Weights of a small GPT-style language model, trained from scratch on English Wikipedia.
Size: 16 layers, 3.55M parameters.
Training: a variant of Muon for these matrices, 207M tokens, 12610 steps.
Each number is 128 + 32 x the weight over its row's rms, rounded and kept within 0 to 255. Layers, rows and columns count from 0. Numbers have three digits each. The size before them is the row's rms in percent of the matrix's.

# q: layer 5 attention query, 128x128, rms 0.159, rows 0-24, columns 0-127
# k: layer 5 attention key, 128x128, rms 0.159, rows 0-23, columns 0-127
q0 084:135118093145185100135127063157168135174127148170082152094116148113100131117131129103107101133092089157155129021124148134116147181108183166141115124106132126139123073125101167123194093105129145114207080116133122071118120172119137077166162122156141074120127101156198122111108133078114118099123128140125050140133178162118105137141105106170132122156097149140092168142180076116089110222118
k0 096:136127101120096162144062160125155139086154105147140151145127139121156092155080096207168104163132085146085118145143113042087089130137090073149161129197110074079123185152107130102105169107149100118086114184097086118176146083171124112072124119165122104116109152100095146123175151172132152124167112130147132138177141076157102126103145166079089159126095147177109115164146178136196129083096
q1 110:115151139186150115081159110101079133137139144131102138117088126135136165083134116101132086085098157165131141092138104183170190118101149205112126128080191154115138094116121118184154104109153160185155136079133181131097055152139101104210163146122095116146139111153170139127151112096127109042124174120071116162161130103117143145166138082132158046113118133127079158069125101160096110163150
k1 089:142128073116140180135175052125150135165160165191097141123109081123171158153122156130134144092109072100100109095150126172164114119089188159108101140116173159154181074181084109124083124138089189122107136098097177087080174120113116127194119137118113176138141094104139120144098142104084138186096134120146153111167139076127142141163183114098122068147169114095137179148090155175075111107100
q2 094:200121140088174122138092168096076105137197075111108171145146136173122081115122207147143131118104106076139155115135119123168127113136102164117137134145099141143106126148143144130078146134119070125142073163202154190114074069101100183063116133109103104074143067104142122118119129189119133171133163137206103141158099097160111148105127103063162151107123116088159110158137187097129115144128
k2 087:130178183120065097215125119145109130128155094120108191160128164149154087134127143086148128144158162104127161107132169091128116117148156105156112082108158112166067130114183121189044123104154129139133191161115142091132130089085140100108113138151168096166091118102226097118116139149123084083117097114181083130138160125099129139048070120124125128087119094160114113161162113082153115139171
q3 092:121128151133169136101127099171117119174143173122153154110142056126163141112150099166181143087075097085114114142134152142092142155090127203028086148159116098110136142128147128149184139087094110147111178118141140228088109104150158161184112104101095113100136156134095144096116126119136138143167133193121072067127112074121136115115124173068119119135117184121119138082167158141174121133063
k3 091:165162141153146116164157122120151163161080112066093094170076119174107115141155113106094145115186124122122196092096135067159114164173074116095109100071144140136181117153092111144138134105111102108119118131115213140162107161096151098098108169096112111124139079137102080173094119122121178115171134132077095112192174116124144181163072131089110113104158154135118109184107189134050109149142
q4 087:149167118167170120066091096180054114175124081134105153107091160158139139036131135113104085104147133112163164132129137144117154153073149171105113107095113152145129090163069162099183132088110082102150097134109103112105115144102122135156106087122135082158105188133194118159055131160167113138094116151130092179150161153143140176150093103169113153055155198117101129147152088138127160126156
k4 097:206119126166123181168179152111132106111177164137122111105128094095160100119085136196123130066100109100140098102159127157179144110077131166084139093190151096127162143125136130097072134046111126116146146129092138126133124143108135134148164143177076121152154107168119083132097165090086135096127107159204113159103070123130089143119124132019103124153138115086172133151125143147151101054112
q5 081:142131106177114134152064135080114163181148147048058080111157112182095139060116128085072073160106170164153176092156113170089099099112134172144157098085110145147110111118155165144162131137149106115166142133127105168108084093145170132134084184114159102123086117123135180172132121157092155120179128132142121107147162143120143085137078116124199102178135139177081100114104163148102069141116
k5 069:133160146137131095148119123117149140127132162095088134106150113075112131151124122153144178098179116087157173145078165103200165186132112121099088096144150184093100167111128081182088072095121130156144140095110128097069149096075112122119109115146151109127173170116143095103096135132113126138094192106167115170127167225112123163203106158087173147044126144115117128081117098144088154184122
q6 088:114093157094054134142126101096176162144183131111124080126117122140145111168165130081134115135115075164133092116126131144136088175133196133177124119144161106115121135112116145116098175096079148128229141105140138154101159132128235119142174128098128133179084156177070153051119114098112120082139125092176094141150127141127161105144109095184070101082128143129134149074170084129115160160114
k6 088:167118042084178135082164081175079129113090145135129124178118130131145151125103126151085112139164095133174146114095071151135164113111057126125089117115076126123119114138116093100163129133155143165112090124173141156197163166101091119153085112132079079127146190115139106159121117134111169124131132108083168110113168128129186133193161123124056183188100097125085124162115196177083123119145
q7 095:114141165133132140193111164160059131155166159080079116126136158107083123158097138080147174130176098114164167137044161067136193094162080112170081104122119122154153193160092117092101109062118132158157143177126083145137167118136066134107112100138150115139084123189167144120165171129114124162094114144108155185115124150137102046057134107130133117113134141138174151132111092128144139107146
k7 098:071109114142081089115075113163157153092128108134094157165113114105154129097126123170140147143114096103151139114189114113142100118150137130124104177158205140116100135136135094167156186124159091040192135147080090152130161113171174096081150189127120121089096190200182138177126131189162095134110110088120107147076158098138144147068131151141167057107106124117154100088098115104140100125137
q8 077:146094188129148151122102113105137132118111157141111106119197114096112202193092125101135129153134192149166103086160192090117083105195070105142082132130134103135102152078129140162134169169150146081174118125170104145124181095093161084090140106187182129076137116131109139065120141132046129174187049108157107104108138128090133104132138147151149140150137101167159095122110136132112112081122
k8 085:103140164116100088096086097125098122149073113116114170150136166174119139151188113126150167153151133118097108154107118164048152137096138083179116105077098143088160098149137073160109123164166166083174107134148159131119137157161088117079081138132131093102094135137102169162157113102118071129046126129092132171154160136135210136152132104142091198097161102187063127121157094113165172154094
q9 087:116133089099148081139109152123165083139152052143088144130123055065144172165121144070133116109104106096210164160118163144098101102072102131144114120151138173091126119147140061159072096167095118067065183162154134122124147088173172169136143118124097123163108096104098122168158141105131154120148155059135169096131150150122154122163184130150171131085156108183124118129116062125105161110127
k9 088:138149130087159105122129070161113198131095129108133090084188189124105149148095109156147076159105182070178118120077150130123108140110132085207121106103071172116121076090144162086087164094148154129135125090101108122128110166174075155150135109108106151195121124096149102145147153131171165128153136152131138086114162138113175144138131171168120140104094157100107097178134166133058051172157
q10 081:111132160163100145086052147152122171124161182155121137113130137164085150203072074097143107189141113141162126150129131080103141056140165125081136125089193137143085151111102084168114076171147099122131135147084098149141098113145152101165130145112125109128159060107115211124160105104095169074121119131151069073084176135102139112133122117198131157122142181100128151122133192146148131122112
k10 100:091142115123139143121161094131116178116104151124176170144139184167150136136108121104121194110146145178133185169175177161147100161137107145160091144055115142105168160137129151160170102157217080115151146104131120176182088146093089117076074074113153125076164183071163072131126138118121104138110146099088143076100110142122107096147089081123129056096096134139118080120164092142101115131107
q11 094:084090176066100124109145147090115110123120109099118145061164126149116178106134104133210163142137162175135117154090115124096127128133149071153136073135155112136139175135178112107115079116156084084182183148111145148099091224091124130120099137106120103172108143110108135115147115125196200093085129132151124082113124157150105128179088156153135200159116114148106114112073171056141162103124
k11 091:150054094123136116093119139086175148147112127126127119157079104105053118105145143095140122137135089156159117093166079157148144147159135150128125153076124157149125142133088127137115155158143179146133134161089159080173092175084079115156121170166041158156192084154129109166140148107092135137110097142175195095088160148089169123094127106127145185142125093073095166077134151060145154087183
q12 089:171097110133114227116152130105098120093146108118167160098052120088195111142141076117145160095159151129104057176136102124047098095138089178125107191149150135129136138160130129100065145112138100133127124167074103141137103138132127146120144122165129127087124153130149127132110116135115151154139203100159196106100110117198188123093123134090132131167155077139132032139116110136138130064127
k12 087:071167128148146136117103151115127104132166146142121140153178143142123130117111112182102132088118151172078150171119137132160110113083138119109127112069127132129179154105189144184144133062051117164183099114136135211107154080132187138083134127169170112121092132187117127094135098132168138078116094180099087107116070146120091118131157098084142061113099216148132163102148061119133169118132
q13 094:169169139110172047139132145153105145135129177118103136113139130142146127129212175158121120120144132095079150075121177107124129104168164089139107216099121078125059094121133150149119173125080079198177122150162102133083156074086143167082168085119110106142096133124173106135104164125073124135100127119152106122140122177123184141143065142172159100122121102091127145118151160172131053117143
k13 095:177170097136141147085145157116127119153141125146105097132171094094187185121107086099102113125175090127156123122106115175111080077182139182127123094147134131073138146028131129136138161132172125079163134106146136099102078120141158092133144140201087126094158112149211068139118144129158071150084134144146102137109109132164193141141120160051140088106147077158145119169128095136143080139082
q14 082:096146085165119125178081148114163116148140138145146149138082116096170118138151157154120118072110087105136116103153052117133117153081181141089169091177100122114154102180130097085110120144097213160074125120153142097123075086124174157133123185110121155135163104147105143151108118100162120167115096152152079198165147127158121074141098088035101121100157149141179151161145106136103130198177
k14 104:120147106089144176098168111088172186139103138111149110086071128108112111100108129148151120078134147130087097114129120090178099076157117166132129097141155168077150146069083202108110181087114165123118126074127157095084133123134155183127099124130111185146148160155155135077120149114152173121098112234134062097194146143084141151100146186124138125137119107103148155145131171114092170077167
q15 088:120128136119178187159118080144110109147136088153120117130109160164179126109062178122117134096076098120072179155123137148121200117067208162090156101139116154139174122190110117083151083097168157155081097145127149106137084147123105176150092091120167131126122109117148139146159077171154118135073150157111122095169128136126105120106159095087141077116140212077100125150058109157128182145132
k15 088:177149133122111148113053137165147118122158096116132158158136089071082111049148137071114155152163134155172111212152075173092073131135087134110141126115129114126130166137137127144134123171116084145152114174144096151168062181147090163089157159168156043106171090120143125170146160199123146073151060107123153115144118099076130146087120132167102170092122130124115126082155116146147121109110
q16 101:184224143101104115086129125182110105120124159133118129064150083096161115119149140150094148126117075125210161106148132121116120154090144183128161088146093182164070141168107153134193119143155105173105151161111098148165139105148061068094141130089108166159119073153137130150103147164185078110130123064095163146197130160123105105099103095126096110109119126151100149154153084092131106170138
k16 098:089126158143118085175133166091151231102123119108188113164126187158141150110107129116183084097122082183105158101128132094063180116112091112188106180137118128123118152173154167091109102173130147108127116121088104118128168129180139111121062087150075132121116169083161135126147132106099142162125100152121160102102048092184130131166142116148128140098137070096089126156147094108165119136195
q17 097:142124135120070109104104112164139137108143190147197097095150107044097156143186133176174164129112128133173112133113108056108094089129158136132152049149130123162167139128195106119112185134123122108116093138114162086130105081144178159133107208116135118125109078133077136079134084076136180125069068083197089115114151159125105107107102168179174130136136134153108123116101119117130119130143
k17 102:156166125138115144077063124156194140132170084087185139091083133105057125083181123101139180085114163172144118178105075142130139119123130116145099166116141137160050130116147143100143129155162070123076165116150104142158126086144201089115085129117091123111083145138091190115125139126165125161119161131138161173149181110113169084189132088145125175168141152085079118089091096140147125101117
q18 098:176138150140129107080118086166113109147156120093161172125163139111169111058188133100128081123141145185105131109176133049106185140090141123173175123100111085150102096173169098132081091100088149061110081181179153113175084122137109158109124130124165137095141168107183137134088182134148114124115111171139122080188152113101120097170139084132085126112116142114104134150058157169093095162138
k18 093:168121138079133189114151125134151129117133114154112123139121147075097127075085149096131125101100171139128145143135120187118136157098184222097134094114134109063141151149116121120090114170204177115135116125132135137112178141107104131174088078080178110102072100072149100137117125085144180181161121166159123157108128111098120102127198135070089134106156149139159171094067138087099177186090
q19 108:127122126128121144107126121164137072092152157135137120110106145055213146100081114116092130103061100186161069088166167145154112095120098145107136142180171116126115137137134179100113131104116102154131104110153129166089159165111155133126203139168139142111139145131166157144200092147090163061125125108114095061130153111093112100161205168150129066141114147109120112153136121175217103116074
k19 105:121141153082100104100147130092092113126145092055146124132131215088149140122140145132071123155102127157174158120048071134156149135158138096136101146079121073124160132149125184125120147143151115137129086138175123184187140103125169119134158173111170153084154156148124131097204115128153115118144108109120133077172194083113156060083117083086146102130106118131139082139135146210127053121123
q20 115:100128040158163144119148171155158133145115113113039143066177136176113129108148146099083063144129116154096120149127132077163106096112089131131116149118071138165169144075131159136112145164189133147042123173092221115133154129102202138165149136115128080133117075148104121161155066159149145109110142160113130123111130078153121091126135134137131138127085152085108133188166085100103122147151
k20 118:105060081110145139120127148127129101073123122191120130131087135116104171103100152128103080125087109142103073106101135132175097112135145073205141112126147127154081155137088133143093096184139158162155157138061205110148156165149170095122162079060167069100128166162099162132133090128111147089121186178118100166167150099157180091145148141153179148146149124130115131139155159052089113127113
q21 107:192110141104173107085115068168088108114159127096124146156122120136163135111127174096116140158069094157109125155101160131115176100146130185061157103112135154085124148210145181105113107161102137118139093071143075106107069134136169155124094116108129134129127178083120121080085121153165103114185166115134134188117150136115055158111146167176113140193133100186050110111141083159144151128125
k21 098:141116121093093192139153106192122127199033113133159160171102143153118119105073117061105148143091158156142155177131140127110114137133104086136075150126209143114133125065147142112121126125127121158166080154160122125150123223137134111139156113081149167126108095135177128118142141112203152074079142110165063129096101162078073135112104113149100167159131144063135141116140136157135090133124
q22 097:143166125161129101104163046129134174167164157109111110140157152149163133084136157139152122092145121106101128105131120058151130143174116107143100125087135142182098122169141147068128022110129192133116142080137096126091186076113166151155185115187163106164138106166093110189189092110123166151104147128175058151126142143098097151105148077071110149130121158149089103111088132101133114093123
k22 093:113131127088091152125106123124142120095144172200089217092126185142080112213142118175143113173127099140070165124092109138056093076161123171106126159157126099139180109085097107100115125126108121166144146085126143104140128124167150084097082121109196154127135127176151099071151133177091142188091132097168129102146151093100091134151169121092120139145150134126132179107088189112074143138105
q23 108:163125148121112093082183137095132180190121111067090090111122173160152161166136143131073087095147171137150112168095152172122166092145124116140115135065147137142137111112111104177189114083145115111099069124149152168127137155124171106096060127126135130130094131147163147128122117126126129189141119143195087099078195083118122128161090108094085161125056173186152110118177119114127066169079
k23 099:169105171107135132094085053116086060121174087087159132188159090179091117170158099118080108130131094118098157121087184059147137106137131135137113115153135119124122121114115108095106105160132097130155135153134122107209146143101135101121170111100175071089135177132103092109129053110199181167098126158140104139136122108151097155137166136167173183110142154144082096122098154101144131179197
q24 104:112136099122074117068089157124185153093184131193180076119129125079162096128159138107113089097151117125107101214130119138142127170080103100164135128087131084124176148151149164072130140203088146134100151110094107111122152134115104144132164130092131106101170170090139133154116138119151118192142130126180144167125135097085138144142125122136050134116183131154150176074126101150173190049093